Weights of a small GPT-style language model, trained from scratch on English Wikipedia: untied embeddings, exclusive self-attention.
Each number is 128 + 24 x the weight over its row's rms, rounded and kept within 0 to 255. Layers, rows and columns count from 0. The size above them is the row's rms in percent of the matrix's.

# layer 11 MLP up, 896x256, rms 0.199, rows 611-624, columns 0-255
size [ 97  97 102 101 104 106  99  94  89 103  97 103 103 108]
[[146 177 123 180 127 184 140 107 118 135 154 145 142 111  96 137 115 150  90  94  87 100 112 141  80 100 124 119 162 150 156 143 143 141 146 120 147 121 146 128 142 135 130  75 131 117 144 140 120 169 124 134 157  99 134 114 133 111 116 152 103  82 157 106 130  95 122 135 141 117  92 110 128  81  74 111 135 102 136 140 138 113 106 151 139 100 123 133 166 134 180 109 167 100 156 130 136 142  99 142 129 113 127 128 125 189 141 123 153 110 112 144 138 149 118 145  97 122 133 155  85 115  97  94 116 128 100 147 127 108 137 121 150 108 162 174 105 102 145 137 102 127 127 177  94 122 150  93 156 103 142 139 128 173 114 127 140 114 127  96 131  91 129  75 122  95 196 100 157 103 156 136 143 111 143 141 128 126 148 117  96 158 127 137 133 147 128 114 146 141 150 150 118  83 102 147 138 102 125 107 151 163 171 148 137 120 107 117 163 129  62 140 106 117 134 114 139 135 124 158 145 123 138 162 151 113 150  92 117 125 148  34 110 107 142 107 121 145 167 142 132 103 130 120 110 112 121 114 137 123 130  85 112  97 150 146]
 [139 100 147 127 161 138 131 136 135 157 147 159 119 128 141 112  77 130 145 159 171 144 144  85 162 130  99 119 155 128 153 113 106 112 158 115 178 135 136  83 150 111 138 128 172 162 121 138 144  89 146 147 106 133 149  85 142 134 142  44 150 152 102 136 161 161 139 140 104 155  97 124 116 128  92 108 172  96 140  97 126 123 119 122 120 111 113 106  81 122 147 109 138 117 136 129 128 112 105 134 105  54 120  68 136 140 136 163 160  61 141 154 119  89 104 138 192 107 137  98  98 119 124 125 144 140 171 125 123 114 121 133 110 126 157 140 148 146  99 125 104 168  96 108 113 108  81 121 148 115 130 141 174 151 122 104 154 121 124 130 121 101 124 127 118 108 149  97 108 123 139 124 121 122 109 124 133 145 119 164 112 116 150 123 109 125 130 170 102 142 134 127 132 158 133 108 115 164 145 122 150 114 120  77 142 117 102 136 130 109 130  97 104 137 179 110  93 124 160 111 146 141 126  82 132  90 134 168 120 143 151 125 125 115 129 142 164 131 158 131 110 101 120 156 106 119 125 175 100  70 188 116 128 130 116 111]
 [151 168 167 123 172 110 105  99 186  99 126 123 139  80 115 159 101 140 130 116 104 119 114 120 141 137 127 117 131  96 154 136  81 119 104 106 162 149 153 148 111 114 149 121 123 122 112  96 122 138 119 103 135 140 109 121  81 117 107 162 135 166 103  66 125 141 154 111  95 133 114 143 151 161  99 224 125  94 128 126  89 140 114 172 113 112 122 119 192 139 109 146 150 128 188 127 149 167 124 111 106 124 115 119 126 155 160 154 121 165 142 129 104 143 102 144 109 171 131 138 134 144 111 133 128 117 141 139 143 154 132 158 114 131 143 149 121 103 130 140 137 178 129 165 166 129 160 132 149 107 192 128 131 139 100 129 136 132 150 131  96 120 125 153 121  70 127 154 129 150 107 111 102 162 133 133 102 119  97 171 151 116 139 135 121 167 116 139 117  98 132 163 140 153 141 124 148 162 126 128 127 162 104 143 137 118 136 112 103 113 129 140 119 141  89 140 156 121 102 123 117 113  70 127 101 136 129 105  95 159 122 113 120 102 134 120 120 146  87 127 104 108  99 160 159 116 141 159  73 127  74  77 115 101 127 134]
 [127 137 119 156 116 131 147 104 126 147 150 173  95 145 166 151 141  85 135 189 125 138 118 160 156 170 115  89  53 138 159 110 109 133 113 149 142 145 108 140 158 141 116 104 144 141 124 143  80 156 192 111 119 132 105 132 174 173 131 142 173 107 149 109 128 151 118  80 167 113 157 110 113 196 109 158 108 158 123 109 109 140 134 111 146 137 113 129 131 132 117  94 142 103 159 169 152 127 125 161 136 103 129 112  93 142 117 147 148  93 108 106 152 122 140 103 147 126 115 147 163 149 126 126 103 133 153 129 130 111  90 140 101 114 122 142  81 124 153 129 125 114 143 125 166 141 138 138 137 115 138  94 140 101 163 110 114  93 130 115 124  92 172 129 133 135 121 142 135 140 130 130  89 135 167 115 129  94  97 143 172 105 108 102 149 146 134 128 181 125  88  94 168 116 176 125 122 112 155 131 119  96 112 143 132 158 150 127 120 133  97 104 113  95 115 126 100 149 126 156 118 152 111 164 131 126 124 128 174 155 126 147  95 135  82 165 157 156  84 153 156  84 104 173 153 129 142 125 137 126 117 122  99 128 100 141]
 [157 109 144 109  96 110 151  94 161 114 133 150 136 108 134 133  98 121 163 111 136 100 131 130 152 124 126 149  95 141  49 130 149 138  68 127 112 166 137 132 122 118 128 120 145 171 157 145 101 128 167 123  80 126 146 127 123 121 121 121  94 125 135 105 115 155 133 133 129 132 113 139 148 129 100 121  81 101 124  78 137 172  89 171  96 134 114 129 116 150 136 120 116 123  85 149 108  68  85 142 130  98 138 151 116 162 115  83 124 118 140 150 112 156  97 145 126 130 128 135 139 126 151 128 109  66 128  89 170 127 128 129  99 130  77 132 193 141  92 127 142 125 127 119 137 129 126 152 136 116 127 135 107 116 141  98 155 104 151  95 166 112  69 138  78 102  89 128 116 126 134 111 116 157 127 136 127 136 120 158 115 150 155 118 156 142 103 161 111 105  98 113 114 139 121 183 144 124  82 130 149  97 129 152 138 115 101 136 125 124 136 132  98 126  90 157 105  94 136 112 113 155 166 139 176 137 160  87 119 103 128 127  99 146 150 134 123 150 140 148 115  68 108 118 154 149 101 137 140 124  79 117 184 163 129 124]
 [162  82  92 131 127 120 129 104 129 126 127 153 188 125 132 145 151 159 153 121  99 121 113 119 137 120 155 117 133 161 118 147 162 154 143 131 101  92 145  97 147 152  80 131 143 139 131 169 136 126 117 100 140 112 102 139  84 110 171 133 147 145 118 133  85 120  78 123 107 129 100 117 107  97  96 172 115 150 119 115 122 136  74 103 156 129 168 131 104 134  79 152 124 146 167 121  96 189 146 106 113  77 126 114 125 120 145 131 158 146 147 162 136 146 140 147 122 120 135  89 150 111 139 119  74 129 110 123 128 100  75 139 107 180 135 141 129 138 145 125 125 158 121 102 190 171 125 164 149 149 174 129  83 111 166 130 150  64 144 129 131 136 142 127 153 133 112 181 135 155 117 158 131 151 150 116 159  88 130 140 100 128 106 108 100 135 136 137 155 175 121 154 152 157 143 168 118 103 139 145 118 129  84 127 122 127 119 136 122 111 143 112 139 122 167 142 139 144 124 121 102  97 175 118 107 169 122  96 138 144 121 130  87 129 113 118 150  75 125 133 109 104 132 152 134 131 172 164 133 132 118 143 128  94 143 136]
 [ 90 166 129 146  98 140 120 127  65 163 137 139 150 114 150 116 140 108 118 120 111 113 129 151  97 134 108 119  88 145  84 159 131 138  89  89 121 141 152 136 161 168 120 187 134 157 133  63 113 137 117 129 129 159 129  93 147 153 109 135 111 134 138 129 128 126 156 185 164 125 139 152 157  92 118 158 110 133 136 112 119  83 177 137 148 144 166 118 169 128  98 131 117 117 119 112 127 133 151 117 146 164 125 155  95 151 151 138 131  81 112 129 131 152 170 154 116 105 108 170 163 128 133 130 122 134 152 113 141 174 159 125 130 137 119 114 156 142 128  84 175 128 136  94 165 114 134 159 133 151 101 128 124 163 121 136 146 123 118 136 127 169 142 168 159 118 126 140 130 159 106 133  99 110 123 122 111  75 101  86  96 161 169 127  99 116 120  93 144  92 149 118 133 141 118 121 127  79 114 113 119 109 124 147 164 116  79 134  94 166 156 113 151 108 168 129 142 118 166 148 145  96 113 155 142 104  94  78 169 123 106 134 178 132 128 124 117 126 175 115 131 141 158 117  93 131 147 119 147 137 104  83 147 144 138 128]
 [ 69 108  90 148 135 148  87 115 139 117 153 157 146 108 130 136 118 130 150 136  97 140 109 112 104 124  97 159 145 110 141  93 115 125 116 105 119 156 158 119 154 143 104 184 154 186 140 160 126 142 199 132 127  87 131 140 172 161 150 160 103 103 108 105 134 119 122  84 129 138 123 117 114 150 108 117 117 166  93 115 154 122 148 141 147 146 132 135 140 126 147 186 151  94 136 158 144  87 162 108 141 140 124 106 135 126  77 146 117  93 111 172 144 151 121 160 147 129 116 140 132 162 147 137 113 152 126 175 160 155 113 127  87 131 150 125  67 143 101 115 125 104 120 182 106 120  87  76 138 107  94 132 132 124 146 137 104 145 116 135 130 131 131 155  93 141 136 158 113 149 147 125 115 110 149 107 157 126 117 136 152 122 123 138 137 162 141 104  81 103 132 132 160 126 117 121 101 167 117 107 115 133 116 118 135 107  98 111 135 151 142 137 133  91 145 131 141 189 135 141 135 105 136  86 103 136  96 145 130 119 127 128  92 108 158 126 141  92  98 135  95  89 135 145 126 134 165  71 143 122 153 174 118  57 134 126]
 [128 133 169 118 118 105 123 163  98 127 146 167 156 134 115 165 129  87 160 133 169 156 155 168 121 104 138 138 143 139 167 107 104 177 148 124 128 133 140 176 122 133 163 111 106 111 142 119 143 123 132  82 127 129 149 153 110 133 121  99 107 137 132 121 108 129 142 129 125 153  98  91 152 168 109  97 146 137 144 165 106 104 107 119 127  80 100  96 176  96 140 144 180 108 166  79 135 110 126 129 134 149  93 132 150 109 130 126  82 138 132 131 122 155 147 162  96 158 108 136 116 169 127 141 109 124 148 122 153 166 119 112 117 126 115 169 169 105 137 118 145 131 173 115 130 137 144 101  95 118 141 149 150 138 103  94  98 148 200 112 121 122 143 110 143  96 173 150 113 112 121  97 107 146 139 101 115 122 145 101 117  89 135 112 144 125 149  99 158 141 109  90  96 105 104 137 156 130 162 116 143 145 128 116 138 115 143 143 181 167 121  98 172 127 115  99 158 105 134 121 128 133 177 123 140 105 102 130 118 160 134 135 165 113 149 110 120 170  86 144  81 137 124 130 117 140 119  66  69 133 113 150 143 108 169 117]
 [108 151 156 142 115  96 132 145 115 138 175 114 127 128 128 151 111 142  97 133 156 110 138  95 115 131 142  95 156 133  96 138 126 148 104 137 107 135 150 124 115 106 155 143 137  86  75 117 132 130  90 120 131 165  92 108 117 133 118 141 139 150 139 164 166 187 133 128  91 110 102  89 106 135 141 151 101 135 112 115  94 128 168 133 130 152 100 137  86 116 149 172 135 131 128 122 175 123 146 113 126  89 139 113 160 163 140 181 133 205 127 125 131 142 104 124 120 110 109 146 145 198 136 168 120  89 112 138 108 121 141 130 130 135 149 160 183 144 124 153 102 128 106 132 171 121 101 144 105 156  89 136 122 175 141 132 145 109 114 151 143 152 137 107 171 123 134 137 118 133 137 130 115  83  60 144 122 167 146 126 141  75 112 165 139 153 116 111 129 110 157 155  68 132 148 115 115 106 124 121 140 123 109 107  89 150 144  88 141 152 130 160 146 130 164 123 124 101 176 131 128 141 122 149 150 162 145 146 190 141 115 168 148 117 109 105 168 117  96 117 137 152 113 151 107 129 121  95 108 121 136 168 113 146 137 135]
 [131  99 145 125 100  78 156 110 140 149 137 127 139 144 136 141 100 110 122 122 122 133  89 113 144 118 130 114 142 188 135 119 124 137 130 128 154 114 118 143  97 161 143 114 129 187 139 123 137 150 130 114 134 133 122 154 128 135 141 148 167 124 141 145  86 138 153 124 115  93 118 110 128 181 142 145 161 106 144 129 155 130  80 155 127 154 153 148 128 170 137 113 118 137 119 101 122 108 148 138 132 136 132 159 154  92  96 129 128 128 181  87  79 151 167 120 120 111 166 155 131 168 147 107 122 171 145 120 113 155 140 120 145 130  96 127 110 132 158 132  99 101 109  73 117 148 121 104  79 115 167 164 181  92 114 115 141 157  72  77 109 103 119 143 116  81 127 116 129 138 135 104 145 165 111  95 101 140 127 174 120 127 132 129 137 146 140 138  89 139 106 138 143 119  98 116 131  93 120 150 103 121 138 122 116  88 134  93 127 169 129 138 121 163 186 127 115 166 153 135 119 160 131 112 103 102 152  99 108 109  95 169 136 137 111  99 147  86 130 140 175 145 128 115 125 169 183 127 131 147 135 106 162 162  63 162]
 [121 123  91 123 134 136 107 153 112 148 172 144 124 154 130 124 116 161  76 111  97 150 171 114  97 105 123 105 140 115 116 129 105 148 133 123 186 140 107 145 150 162 116 192 158 143  93 151 139 109 114 108 157 153 108 136 112 133 177 116 139 168 121 115 132 117 170  91  81 158 164 119 131 129 161 137 150  76 107  92 100  96 170 112 162 164 119 110 145 147 126 157 123 137 147 132 132 126 119 122 137 128 125 104  72 117  96 159 120 101 121  90 146 128 178 136 133 104 101  83 145 152 133 141 114 131 133 160 165 124  78  88  90 160 123 137 132 146 137 112 148 154 161 132 128  86 131 126 126 140 160 122 138 180 116 118 100 149 120 125 153 143 110 125 128 126 119 123 111 170 145 137 137 119 110  98 141 164 143 155 152 145 150 105 163 147 119  97 116 103 121 139 125 157 162 174 117 144 116 102 144 106 154 176 120  96 149 140 112 154 119 119 182 108 134 140 134 151 122 143 126 121 121  91 141 183 138 116 121  79 121  81 114 153 168 149 118 140 123 147 148 130 136 119 150 134  89 109 139  97 139 158  96 122 182 154]
 [153 122 107 116 157 118 160 119 150 147 117 130 132 118 142 114 115 120  85 137 135 123 113 113 139  85  81  67 112 124 116 167 131 101  93 102 148 178 110 109 188 120 155 108 127 151 113 116 126 153 158 124 142 122  97 103 112  99 105 141 118 121 150  62 150 131 143 168 146 142 115 126 166 132 125  93 147 111 114 132 140  98 121 144  97 139 103 137 131  69 128 128 153  82 115 161 139 131 121 132 152 147 120 123 190 105 145 172 139 179 122 127 116 111  97 115 120 132 173  94 122 150 113 107 136 151  99 160 103  90 157 196 155 179 125 150 134 113 113 146 128 126 134 164 162 118 119 106 135 109 163 143  96 147 147  95 110 161 127 104 108 167 104 105  88  80 135  84 124  99 106 132  95 133 130 121 134 117 120 128  98  81 120 125  91 132 134 126 130 112 127 148 133 126 126 151 124 130 136 118 131 148  76 117 101 156 146 146 129 146 160  79 152 136 159 136 139 158 198  94 151 125 123 141 120 101 159 175 131 129 109 121 117  98 137 146 128 133 130 141 178  96 117 162 126 131 138 138 133 103 142 139 135 130 158 126]
 [127 105  92 163 128  94 124 121 138 146 161 142 132 114 111 158  85 176 136 127 178 123  91  99  97 190 164 109 134  98 120 131 136 127 138 120 113 122 135 138 123  84 143 104 103 132 146  91 138 123 140 141 145 191 114  80 147 107 111 135 109 125 124  83 168 118 134 165 114 179 127 114 162 109 108 161 123 143  95 177  98 145 119 104 121 131 127 121 136 125 152 142  84 111 122 180 129 110  96 108 103 140 113 128 169 140 133 119 159 120 108  82 132 182  86 163 122 163 104 101 129  90 119 110 106  99 128 154 143 155 138 104  95 129 140 118 132 125 107 118 112 106 180 131 145 110 148  83 130 133 121 165 118 127  83  98 140 162 107 119 159 128 103 180 102 120 125 123 112 141 103 114  90 148 105 126 125 114 126  96 112 124 149 167 135 119 107  83 110 135 120 113 136  96 122 133  87 128 120 130 155 116 103 163  94 100 153 137 125  93 168 149 133  95 169 106 139 151 147 139  91 148 150 143 140 158  97 114 104 156 104 110 124 131 149 146 140 103 164  79  93 120 157 123 126 115 136 114 157 106 158 128 119  97 136 120]]
# layer 11 MLP down (transposed), 896x256, rms 0.104, rows 611-623, columns 0-255
size [102  92  99 101 100 106  98  96  91 105  97 105 102]
[[123 120 113 110 138 111 107 122 104 153  96 124 162 131 136 179 178 177 146 167 122 132 122 144 135 127 174 127 126 129 108 137 152 139 115 163 120 120 131 140 124  91 128 148 136 166  96 122 125 148 161 134 173 155 119 141 123 115 164  91 124 119 113 140 153 170 123 173 151 141 177 148 186 124 142  94  94 112 203 120  82  95 113 115 122 101 108 145  96 126 137 133 102 117 117 137  99 101 104 114 109 146 110  85 101 108 142 134 131 128 150 131 136 125 145  55 115 121 172 119 167  98 120 125 112 125 148 140 107 173 141  86 170 127 166 136 149 133 136  99 114 124 120 154 147 135 160 137 120 137 137 109 107  95 118 143 138 173 127 132  93 176 121 122 149 156 127 160  87 123 136 166 120 102 137  93 150  75 138 132 151 147 119 116 133 176 106 113 111 138 125 128 127 104 164 123 110 156 150 178 104 159 126 119 121  92 130 135 136 130 169 138 141 150  90 129 125  97 123 126 132 135  93 109 138 102 100 160 114 112 143 177 118 152 159 124 135 123  99 106 135 107 142 150 124 137 189 173  89 146 153 125 143 125 159 119]
 [127 174 118 168 130 132 139 111 146 153 119 158 132  64 129 125 153 129  69  85 137 107 111 105 112 116 136 132 146 151 150 130 121  99 126  97 116  80 178 112 142 129 117 130 118 133 149 108 122 121 123 114 119 119 139 141 111  92 138 152 135 112 132 129 121 181 136 155 181  91 139 176  79 155 136 147 127  85 102 114 170 137 149 112 156 133 151 116 150  81 119 159 114 119 121  92 127 107 113 157 163 142  91  70 133 156 128 139 149 115 123 130 150 140 150  83  96 171 117 127 142  97 127 139 151 148 161 124 144 149 133 143  98 159  93 122 119 154  79 147 105 153 118 142 118 127 147 122 116 124 139 115 105 112 124 122 124 131 161 117 136 116 126 132 171 101 128 121  98 113 136 100 136 110 132 163 100 136 156 116 147 164  64 126  70 139 113 112 107 124 107  95 110 151  98 101 200 102 129 110 100 121  98 132 136 191 113 159 154  98 125 138 116 114 136 152 132 148  97 108 121 129 106 108 134  96 141 185 117 120  94 136 123 114 126 139  92  84 107 145 134 141 104 156 131 125 105 137 131 104 158 176  85 111 137 134]
 [123 111 110 116  85 132 114 148 133 151 178  99 148  74 140 127 140 114 139 122 157 139 142 151 151 146 137 104 107  87 117  62  89 120 158 143 133 130 146 129 136 156 158 138 142 117 135 126  98 127 117 123 127 126 141 187  98 112 148 145 132 132 127 135 140 162 123 118 133 124 132 154  81 142 130 106 121 167 152 133 125  97 101 102 145 137 115 143 139 119 120 132 125 119 157 117 139 168 143 167 148 173  85 142 137 136  71 131 133 117 128 137 104 140 144 148 129 116 121 118 169 113 121 117 155 136 158 132 142 135 131 179 124 151 126 118 150 140  78 115 132 140 109 114 140  91  82 120 141 177 176 116 140 129 170  74 130 133 162 107 143 108 110 103 125 154 135  83 100 119 116 133 139 129 127  92 110 140 100 120 166 140 153 130 171 154 108 136 124 138 126 106 128  97 160 145 182 103 119 107 147 114 129 149 113 157 130 131  65 124  86  96 155  97 106 117 168 120 175  96 145 107 120 105 167 144  78  80 130 123 111 164 161  97 124 125 185 116 136  94  84 169 140 126 108 155  92 130  93 132  79 121 125 131 103 149]
 [155 128 128 198 128 122 136  97  90  94 187 120 166 135 138 173  81 154 168 123 119 143 135 144 111 103 129 140 107 121 129 156 135 134  80 151 124 124 110 120 141 127 108 109 135 170 114 130 125 101 101 155  77 135 140 137 103 112 140  98 125 128 113  97 113 131 129  96 106 124 172 106 138 137 111 189 143  76 111 165 156  76 118 122 161 130 144 138 164 120 152 127 135 110 128 154 167 151 113 162 161 138 137 146 129 120 132 135 142 141 113 120 103  72 163 137  84 116 151  98 113 153 149 127 127 130 117 136 118 145 129 161 126 112 113 109 113 124 135 118 173 177 161 160 149 145 107 144 131 124 122  86 165 179 171 161 103 106 113 131  78 134 149 125 156 146 172 105 171 148 147 133 144 123 132 127 105 123 141 128 130 131 128 139 106 153 108 146 160 126  87 130 113 115 107 130 137 140 133 119  81  92 148 156 182 136 139 116 115 123 114 128 113 120 164 137 152 185 139 148 103 144 135 125 133 146 158 112 141 142 163 126  73 156 127 146 146 157  99 149 129 133 177 162 151  73 113 118 125 136 116 162 116 132 108  95]
 [137 107 101 118 122 134 146  95 117 157 163 161 104  59  86 167 132 102 127 131 128 158 149 139 142 167 116 171 155 164 158 125 139 136 106  86 118 125 140 141  94 148 135 144 119 161 133 122 134 124 116 136 144 126 143 119 129 142  96 135 120 125 134 111 125 215 100 103  91 123 126 115   1 112 136 113 138 118 153 151 120 127 144 147 129 145 133 166 124 108 121 137 133 121 139 127  98 106 147 130  90 144 133 107 132 120 117 122 112 142 137 115 193 131 152 105  95 125 132 126 135 181 154 158 119 115 123 125 128 128 136 129 132 160 121 162 190 127  82 171 121 118 100 168 120 150 126 157 101  83 159 163 130 127 136  98 157 107 113 146 100 148 128 163 110 151 102 107 114  74 168 128 123 120 101 123 118  86 135 110 117 147 154 114 101 129  97 130 143 133 138 173 121 100 106 148 131 101 130 137 131 136 139 131 145 101 118 136 121 140 152 135 136 123 115  98 129 118 116 134 136 121 167 118 129  92 100  57 115 146 143 146  98 145  94 106 113 104 166 119 102 125 138 118 118 160 106 132 144 149  81 165 127 123 137 114]
 [109 119  90 153 136 113  98 115 150 119 124 110 123 196 180 136 130 145 126 123 128 125 103 126 156 140 112 132  74 112  95 126  98  97 161 117 141 151 146 110 165 127 105 127 142  98 122 128  98 128 183 135 132 155 162 178 100 126 130 180 109 136 146 109 119 104 131 116 137 135 101 150 117  84 117 147 103 149 149 140 101  87 112 130 114  89 151 105 148 137 142  89 127 175 106 136 159 105 125  96 140  93 142 112 160 140 123 134 143 188  73 126  95 108 114 150 143 169 106 114 172 134 153 101 109 112 124 135 133  90 115 111 167 132 114 146 131 131 149 148 117 134 107  86 161 159 141 141 113  93 134 155  84 109 125 150 160  91 102 134 128 151 125 163 124  91 139 142 131 148 160 133 139 156 147 158 137  97 113 108 131 132 155 123 143 127  85  91 147 174 130 130 134 118 131 141 120 133 104 107 166  97 116 141 119 135 135  94 108 121 145 105 161 121 123 128 147 151 122 136  71 153 124  66 109 158 152 174 108 155  97 140 131 145 172 133  99 165  97 126 130 100  96 131 116 105 127 102 115 137 164  95  90 155 153 144]
 [138 134 111 133 155 115  63 115 101 129 139  63 116 114 139 100 158 105 110 145 152 114 115 110 139 136 114 110 132 151 103 108 143 151 129 105 144 151  81 106  99 108 119 165 170 117 125 127 124 140 142  76 123 115 143 100 115 140 169  89 140 122 148 148 113 125 119 100 173 126 124 155 152 114 121  91 148 118 124 151 140  96 125 157 157 132 147 157 163 106 181 134 135 106 168 159 145 155 129 138 118 122 129  97 114 121 161 116 114  95 148 135 119 174 158  93 129 111 126 126 109 138 133 134 146 126 120 119 143 132 154 133  73 156 146 116 123  90 143  96 135  92 139 178 149 141 114 111 121 127 148 152 110 151 117 128 134 120 135 129 126 133  99 176 122  96 128 114 142 130 112 102 136 170 170 108 175  74 165  94  75 160 120 107 130 126  59 173 138 150  78 154 119 180 149 147 145  88 112 166 141 127  95  96 141 133 100 119 140 107 109 139 144 106 166 142 129 127 107 109 138 107 127 126  94 127 106 155 155 128 124 149 123 174 101 157 130  84 160 114 143  99 126 173 149  98 147  95 126 153 100 103 128 131 101 111]
 [113 143 145 139 113 145 151 138 126 120 102 139  82 151 185 129 130 107 161 111 103 140 102 109 137 165 115 146 101 108 125 143 141 143 128 104 126 105 102 117 134 125 128  88 163 143 113 144  89 127 178 163 121 107 169 141 110 180 150  94 107 154 140  89 155 127 121 121 122 135 138 127  76 146 122 143 111 123 110 166 108 111 127 131 114  95 148 112 149  64 137 130 134 125 108 132 203 130 140 104 123 163 145 147 151  94 130 109 124 103 153 127 150 163 138 103 112 134  90 119  90 143 130 103 102 135 129 148  72  77 152 140 111 202 100 124  98 148 108 117 130 105 109  88 135 146  88 156 184  89 141 126 113 126 154 119  83 127 138 126 123 136 157 109  84 161 140 123 144 141 133 152  99 154 142 123  99 127 126 128 105 102 131 180 141 152 117 110 153 125 132  94 114 146 141 119 111 121 104 128 120 141 137 146 120 101 113 135 115 179 116 133 126 127 104 150  97 115 140 126 168 121 163 133 152 163 109  99 178 131 121  71  95 130 141 135 136 141 134  83 206 156 123 128 116 111 132 152 137 127 155 153 118 133 154 134]
 [122 100 143 139 104 134 117 117 130 143 115 150 127 148 137 136 129 122 135 108 131 137 154 103  92  83 143  92 105 115 140 112 114 166 114 139 124  94 155 150 146 107 153  83  95 144 190 133 158 168  71  96 144 115 127 148 140 131  68 177 146 139 161 137  69 160 128 108 115 173 146 140 117 137  70 147  97 131 163 143 138 124 122  97 100 130 128 135 180 163 127 121 154 118 173 108  97  80 152 127 124 100 115 116 138 139 155 135 100 128 121  93 141 120 156 107 126 139 110 107 105 162 134 105 151  80 153 157 129 166 142 111 139 102 109 133 122 170 158  74 137 129 137 134 123 139 117 170 114 155 145 148 133 116 127 123 133 138 128 123 148 136 143 123 132 121 166 147 147 157 118 117 119 119 155 138  86 106 104 102  95 131 137 119 116 142 114 128 112 143 145 128  98 117 103  73 133  88 167 114 165 126 124 119 121 132 159 141 133 163 131 107 213 128 102 109 133 112 137 130 108 102 119 128 129 125  77  35 103 127 140 134 136 120 172 156 137 121 128 101 142 135 140 120 154  97 128 114 111 140 141  96 140 138 120  84]
 [141 114 147 100 125 138 146 136 153 104 188 128 141 149 136 106 112 158 122 140 107 121 110 147 138 130 124 115 113 154 111 113 147  98 121 127 157 106 128 148 138 120 103 132 136 135  92 158 135 128 138 153  59 173 110 101 186 148 113 175 115 101 116 147 119 132 125 136  98 145  92 152 144 170 114 139  94 103 142 128 113 107 115 110  69 181  98 106  98 115 115 153  85 104 146 136 122 125 107  79 165  98 145 131 149 133 106 140 127 119 120 109 105 123  81 134 130 138 136 167 213 140 138 104 139 119 112 132 151 159 137 103  91 132 142 100 151 151 130 153 121  89 140 135 108 135 100 122 155 132 147  80 140 116 126 138  97 120 108 146 105 111  98 122 125 137 133 134 168 142 184 113 122 116  89 142 124  80 143 117 136 144  86  88  62 105 135 151  98 113 150 105 110 140 133 132 131  91 125 156 141 123 123 132 167  99 120 131 152 115 150 136 156 152 118  79 105  97 108 146 137 142  84 133 130 144 125 110  90 130 131 121 126 128 155 115 127 152 136 136 152 151 119 163 114 157 155 140  99 130 161 102 125  57 185 130]
 [103 120 140  50 156 115 122 159 115 130 134 166 124 102 104 115 147 176 145 149 152 110 130 137 137 192 125 126 157 151 117 115 108 102 105 116 170 129 135  96 173 132 130 152 105 107 160 143 141 139 118 119 142 154 124 134  99 172 119 100 143 143 151 119 145 112 143 118 136  96 111 123 148 132 103 117 172 160  71 163 156 145 157 169 100 124  79 120  98 105 167 169 136  72 138  95 119 124 145 151 118 178 138 111  99 190 141 108 121 148 123 140 144 103 143 111  74 136 146 171  98 132 146 143 134 132 131 122 163 125 142 142 159 132 101 125 113 158 115 156 104 170 171 111  93 138 160 136 157 120 117 109 123 120 133 161 122 127 160 153 162 153 108 126 130 123 158 136 121  99 159 120 111 145 144 160 103 151 137 116 114 104 172 138 128 143 119 133 122 141 104  95 119 114 117 114 112 138 128 141 174 137 140 164 118 137 120 152 135  93 144 115 102 136 118 142  94 122 137 154 125 152 182 150 103 108 145 115 161 109 164  77 119 132 135 136  99 133 106 155 112 108 134 167 107 157 129 136 212 124 110 132 119 125 151 145]
 [109 146 155 114 137 104 119 118  99 125 137 121  82 143 143 139 111 108 167 132 140 111 138 117  32 140 139 167 111 156 121 128  89 132 128 115 151  98 152  92 117  91 115 150 101 140 105 140 112 136  89 157 140 107 115 129 148 137  99 149  79 121 133 139 115 123 151 145 120 148 169 138 135 129 109 135 127 128 137 129  94 165 101 196 131 109 109 133 125 116 148 140 129  94 118 123  95 109 113 124 168 135  84 162 102 135 128 129  64 152 122 103  88 129 159 155 114 106  92 106 106 111 141 121 122 151 145 120 115 124 112 112 134 136 144 136 132 119 129 134 112 150 128 119 110  99 123 126 106  90  80 131 116 174 116 129  97 146  90 110 116 163  85  88 115  99 158  98 137 143 115 150 126  95  90 120 121 112 165 133 166 161 124 108 103  86 121 167 107 146 145 107 165 130 111 159 160 148 123 133 139  75 151 116 112 127 108 116 141 146 150 116 133 118 102 161  85 152 161 130  98 136 112 112 138  87  88 110 117 125 157 157  98 152 175 156 101 117 149 157 141 125 139 135 104 107 101 113  59  96 152 103  96 174 118 126]
 [120 140 115  95 212 126 120 123 106 142 111 184 174 172 110  89  99 153 121 159 110 151 135 158 141 105 122 118 116 129 108 119 111 118 132 156 179 153 150 143 153 118 132 104 102 138 129 148 123  89 155 115 101 105 108 105  97 117 115  97 107 112 141 138 119 145 127 141  84 104 106 125 109 106 154 127 130 101 125 169 111 121 107 103 106 135 152  97 152 178  68 143 138 120 136 135 167 121 135 141 136 104 111 116 119  82  84 103  88 131 111 121 114 170 126 132 143 122 146 169 162 152 128 112 100 168 110 147 112 128 140 134  92 152 105 134 142 118 156 114 140  96 124 156 109 113 133  83 117 133 143 162 128 106 132 103 100 123 101 104 162 135 123  99 102 127 162 115 118 138 127 168 137 156 110 123 137  99 172 147  97 124 129 129 121 130 143 121 140  89 116 165 111 101  98 112 102 106 161 151 116 126 144 120 111 133 180 150 188 143  92 130  94 125  96 133 107 157 137 138 164 172 127 125 174 116 147 129 159 150 126 102 121 123  97 182  95 155  84 137 116  97 146 114 107 134 154 138 121 121 147 150 154  72 133  95]]